{"n_layer": 15, "d_model": 64, "n_head": 2, "n_kv_head": 2, "head_dim": 32, "d_mlp": 192, "vocab_size": 2961, "activation": "swiglu", "norm": "rmsnorm", "norm_place": "mix", "norm_eps": 1e-05, "positions": "rope", "rope_base": 10000.0, "rope_fraction": 0.5, "qk_norm": true, "attn_scale": 0.264, "bias": "none", "tie_embeddings": "early", "parallel_block": false, "extras": ["some layers without attention", "local attention windows", "normalized values", "value embeddings", "hashed n-gram embeddings", "a smear gate", "capped logits"], "init": "normal", "init_std_qkv": 0.0656, "init_std_o": 0.0, "init_std_up": 0.0656, "init_std_down": 0.0, "optimizer": "adamw", "lr": 0.0026, "beta1": 0.9, "beta2": 0.98, "weight_decay": 0.053, "lr_head": 0.018, "grad_clip": 0.5, "warmup_steps": 244, "schedule": "wsd", "decay_fraction": 0.467, "decay_shape": "linear", "final_lr_fraction": 0.1, "batch_tokens": 16384, "seq_len": 512, "doc_mask": true, "train_tokens": 115700000, "steps": 7062, "dataset": "wikipedia_en"}
Each number is 128 + 24 x the weight over its row's rms, rounded and kept within 0 to 255. Layers, rows and columns count from 0. Numbers have three digits each. The size before them is the row's rms in percent of the matrix's.

# layer 9 MLP up, 192x64, rms 0.151, rows 43-191, columns 32-63
103:139147103129109092088092147144109070168101142141137099102102142127148118121136099161141107114185
097:140131167088119124106145098152155136116138101149177117097124130128128128142145111161082139098110
103:151124078189095086118135109103122098120103146139122105162153149100127141122160123105119170108131
098:154140101117124139113154095109140136133127171147118163167142133112125120147139149152130142180095
098:163081134102074165104150113125141115142108109126080147148128139118130127168054088107138106128176
114:115151132105151132118126095092133129107129115117174154102103123199116103078122148158114141151125
094:120080162124142166134084161074146096096098111125099159132124116131116110149122147121103126132123
096:108159084114140097181119119158136158104156109153153133147138117123127146135109142139127130111172
088:078093115141136150168145127118105137100069132123152120120083113105093123136102143134164123129136
120:102137129114097109115084119143142131102072099172170177163136111130097142106151142151162159114125
111:133122133092133142125108109101148145124125138096161108126145124144138159154150114090122112141150
091:129123132039136146144075094143122122116150112092172077111142110147091103138109186111146123128138
104:167148163121069133113167121142158111121159152126139101106101149147100102134124151128118112073113
099:138140085177100128132126130109133142104161126176108208128114104120131106106127118115176084124100
097:131125136089082121113126133169113150143150152121116117162130149132140164160122122162088092126140
099:110137144203094130141173144150132134109110117171146167115111116125085134095120089150121119129107
101:147121174142127119169086096135120094170100121158166105091131131141107125147165110129129123076167
107:142116120124108093132096187136144098128162119122150116110123124113108092142139134129147142112071
097:125163098166133158158108161110119144143108138140119151135103163102126153117155097132150121078135
106:115156119149076147112155130107101152108191178151107097162111111104146149141144130128141120109070
100:132111159115156129123144123108148125137118110153146115166077135173128152131148110148186134189076
107:103155142142111161115124133092137102097106106148120080095103125137125138118168068132123133100145
102:160094085106137140119115115129105158136106146091152145133195137133170137103156143107103129147127
103:110124130145116153126102147104102176134152131145117165139114131118143095086158104079144168132118
096:117104102131121118114106126147091183113115141117085109113127106096093128111142159144135133130095
098:146177152152126141123113124149120131134144143138095126126150133104133082161130140138216113114127
100:120077119144127133148129129134136105153118190139113107154112115130122113106162136155159165175140
090:140108111088133144081096181078111108144138143131103139116149167142157116110098147145117116156119
094:114105101150161150121092115097135109124119112113126127124147128108129091136126124143152136132117
100:135127116120135143134135123156154086137069102151138144098082107105102171119146107097146103123132
099:114132147106125112153129106157138118127114126090099127141164141152117119160173120105142127114125
099:104153111138121084125132184167101142096130146114112132146157123108195128116141105114149126183088
099:122115128126139124128135136130097178091115157097114137175145138135148074117130151158148102152102
095:100156145137151132158136114167114079112126136131129114088161115107116115121105163113129109140082
097:147118133111092160133090107105123174106158143143127127123117141127142128103114152131141144123123
096:157107119131143139161105113165118158145096145100120154128106149103143133156120121150142129132192
100:060140105155148143085123142200131120117108151076127129147165143124113119140120140117109094100148
103:138167166137066120137090109106109117119132113111172108104126161122154174092117096151147167115122
106:145125083125149139113148135120117126124135148156132115163103156144133137120172148074109082119153
104:147142125141090145137115130082162144137123108123153125093114125112133142130150116126140129079179
110:094140103118172115128127141100132190183141092136087109133129144092123124105166138121144145161121
095:192163129171143101094109129137116165142162109097155138131134131158124134128130106088133126106088
103:100159108093139135145118128109135112133106160125152117094090129116135093157157120123101144065120
089:108079132144148118161124132127100122097140098160143109102139130156119114108130091051092131128102
106:175134136097129142127122107098110092089113152127161125149128119130137115078144119147169163118120
097:119129121131142095107143098131128147119110114117164094140123130118118158091150118130135126136175
102:162089123164103167109136110167112146138109135130119118171166130110117128106114109167139158117093
093:126127128122144122113145108142145108155103130127110087149127130124142111149086152086135088156109
104:129133094133129118137155119122138052129135111123132112131121144159124115119149138165137109168159
099:161129093137100073118156157106108179153119111123091131119132118107149114118144107115133136104131
107:100098118125142164147134119112162112141087102143078131131118121146145132109121119156104116142149
100:114106128105132147126174174108115137124119063118114105119137128129162125150098105124131110132117
103:121148073107152113148100087122116120129113081156118106102156088117121117141168123166115114164103
103:118094128181117127125126127141165126109121142092148078162110103107100168141098122097105142142111
104:121118145181118171098113130179129127103140094134099122096179122127138130137115123125134193136157
093:054158134109142136139112135148148137155141114129165119127134165117157107169129122131155158092099
090:116106138095131162116129095105120120087128115138138156105116107143102158112094157154176173072122
103:101149142182161105112110118108147128137131090145131135111156149128148112095148091124147153100122
097:102153100101177114168101136114145113097104154114163105077112158152115091128146129105138163107113
103:143128115185123120117141122088089165158096159101174173103138134136155142144159097154115107125119
104:110147117122175158117118142100083095150074121077120113127122127125148120140156145162112149150130
102:130137154131137164117099090160112065158136104161123102131117128127143102111141139130115149127142
097:155111151137157152116126123153102147086139106131109135139165122143131137167160133130139111131192
090:141090141140159178132072138127106128129100154148099149133099139138101109121185099113112129139169
095:103150132132086080091155146089148175120117135149115127076129139110108116125119138134112134101117
103:136115142117144159125128083126159162151148116091137179122108122147139102123191103103121132149169
111:161123128100094076133144109148135108148130134116115131116115145116139097143135153114150110161169
101:121130116072149123156142180089122163084163137106151162133134119096115163148138102127094159108137
100:118141111140148089165145187174158088138133147098155179144124119085125122146108120122095129114152
099:105136175097118179141157138164131119104118160066110124152115125145159137115076112125139115144080
103:084163127116151145106142118141135173129155155140106104094105140147114124104123147152089131084125
094:159104137111140176125148155096133171112168123148099145137126126125115144141113146131078083135158
103:134125109093150107163120125069103119159132125104125121117103137162119087153109154127116170130122
095:111093135096131139111128141155124120131143120121156104144119128174164145120136108138087138097151
090:128117138117118081147142088150116172165124135115131130151102101102178114148139151107145138137065
105:140097117146123160123170102114107177139151177153112162121124125100120126146105154147114103161141
105:130141132118119118113107094127158129077167124165103111121134109138063152150112168149110126126081
096:104066168104126161163116156152123098108130112137114103139110129070104159119111138105114135132101
097:098133118137176136113100093148067102148161141111115141126096123184107128143129124128157097105134
104:138128170126077102138124117077139100119146196120150068123148119122164105125130120137142118150112
089:182097172171161126159151133120100168140114133123113097170137112120125119139121154132112134145109
104:162129154146111154104119157150141112105113169094139143123129126134133134155141129147123109163147
103:123145111111098122118108142110145143141146157081115088168116142101110109141093163135138125111102
098:095149122091160115125129136110173137135116080101118103095131135101167171130101131173163152098136
100:147132114106116116156148120129150123133135130159133086139102144138162160133149077150125101179117
103:189125142101137137159138112102108150110122163135102119104136115125097035141126177146110140094154
094:137136142133141122114140121148141127123075132113134112182130097076127154135073153137107144150125
093:112133127156174129117106147107149082086112115115152130103148145111119143098134111150123152135128
101:115107120113168115124099160124096142162145092098098102100127138100114131123111138077088157084109
099:071116074180103147165114141151141167136114168156108103121129111134102156085125134100161153160095
097:167144152115114154136149130121110159166114095136133158106107109123114143140108118119105088133123
105:112133144149112144179140124127103121092076154153116100158147110135102175108164121132150145098124
096:131144089156164142125179145096111139099134108119164103097185130107120183116128131131132169157131
095:139139118092107115143132113125136150107117187147105134151110090133116135115092119097143125155140
105:116134160114138126124164151099139157120082185141124130151148127103117102075119124150115145168096
108:119122143142137143115110105152132135112159121138099069124177114103104128121168166130063115132105
103:102151133096156108128116106097143095101148165122149127066123138152128130120152112116137152113128
105:140128108126166119144116154129126085158140157105146100130094133112134116081151128166134109172135
088:148107121096077112174135123105126129187136137099108124152151112106120169096153109114164131127099
090:122128139109142160158143126140112138145071149148087118114076115126101190109130124097136145123109
095:152071121122137132147112140116149100152150135094123175123124127159139111103154121115115088142116
103:135117127129086133139143158139122167114142127119087142141146109099147100175120136093154109157113
107:177119109155101135103138126131087112109144136115098117162096144117137155122100074113115124119110
103:093092153121104129137158174112137135124133094121110148129131125123087113124132121082119167124105
090:112125133143145126194138119097108125149116142135130203092146145146146116137129139180099135166118
104:140158124119168121153171131092123136084127124107159126154116112115122163167119104104147114113160
100:138128137094188137087116122139134112079104144112103133150128154129077111105118104120091139124126
106:144098188135111125135162155156133147116149124118150146115144124146163096130159110146141113150150
107:104078121151128109170130135129135146159112147161142101124155135091107153172116159110159163127137
100:164088132137115099144096123136131101138128168118109175136129109130118173138093146105121137077108
099:126130122094116132156112079133159079152103143145157121160140136113086105147131075148127157101176
097:132104148129086141132155123150118110111129107137121158169183093106121155123101193148115118154084
095:143149127127191114107114121108116095138138129146159104124101151149093107117100137175090145150137
101:100115098119107149099095113142112174148147105084095132145132120107113128102104139117066143149114
091:133137128100156124141128103137139149114121125163114139139094117136113179119159129089113163152140
103:080152132131139119121127098152167123096164094161116155123150168162110145101110095162146117128164
095:119124110120142153123120102127143125152162120129095125156104089106094126130084147128083155151117
101:135101129112080133169146134127137082159091133129129145108140089123133109163163126102188103183129
096:185189126160107130150089148109133142120146182139140121157175127088153143140122154089132126161108
095:136120113124165122102148084128091158127153113106136129109168135076111118135125111152143118148144
095:118160140104142106099084139121126100129118123128176130104170176125127134074132107126088150106146
104:098133130064136108150154112109093121152107132152148140159126138105144110135147137127129168142134
103:195102125159133097153131160118133084113107160124157099143169136145127104136131106108113110171139
099:087129059130165125112116121171125130103145120106106134117111191143073104161138112182160111136139
105:147127135073138036100140128151119087089107118165150092117100127154130141134125132149150138109142
115:145118148128152113132127143129125141111136114153087105093107131101112143104171131110141123167119
102:145112134115088152169140134114156139092125189125134149126074130175144137146113133116112140062126
096:107152176148139122142087097085138119171112123138143138100163118114127119093180122113150147118101
100:120142113126158094140130144134142113113150129171130122186120146128118128152138119083166120064102
101:176089108139122135148193139126130158148137123123172120143177129124118136141091121162132158122178
102:175108126126098163146164149135131121121135144185101139104138111098105134108124147095098140121164
097:168132082117102130157162141089089135126146140141148099096122112152151135156136111144085090185121
096:123133096088138152090100132144171114079106110121098120147148130152120127144133135124109098160128
098:138145119085136089122117121129141141102121122157174176082161151113116102125157138106151128093194
106:119133098135132141126161167145129149132119092131111088134110126120114106142144082086098081090131
108:113135130144119119172146126107125135156095118182089140152079102122114150111109146069150105135119
104:151077140167091153110134094135158135190120132124155140130144135129134148114166149125086130086104
103:135128119151131150130149155136152144121130135106124141095142123152115154081165081142113123169111
100:103132112095138154068095169151119125103100146151116142097171128136118129124123134157161173112143
101:124104121143130155090162143105151127127181136100099115082151112122161133132092180105161136117124
102:106128125127117103161114145177131120153132069125104146117099145117198121140174137155145113105125
104:096130066103136113121111137135132138121156167133124131117145116168098131156123130128129109098168
100:130107154137094111117079088144159087143118167136162119087140131111150151143115151129147129097132
099:101137142160093141133122079151116112095147084145099140171114137102181162134154154098150123150120
099:124161155136167090089125142111150130158115155142134104126168124166086105144161145085134140108114
099:146126174113134151090139141175135134157169153133121128128103150150097101173120109116099159119148
099:100136111109115128107134136102165140122116125141195085108121133164125079106147140171128133124183
109:117100095107138097085162154149136130136138100178086133085130100122166162111119133106149149081172
101:143131145151153145098148197132119170120126133108124122107170133070127118134120160141143140165115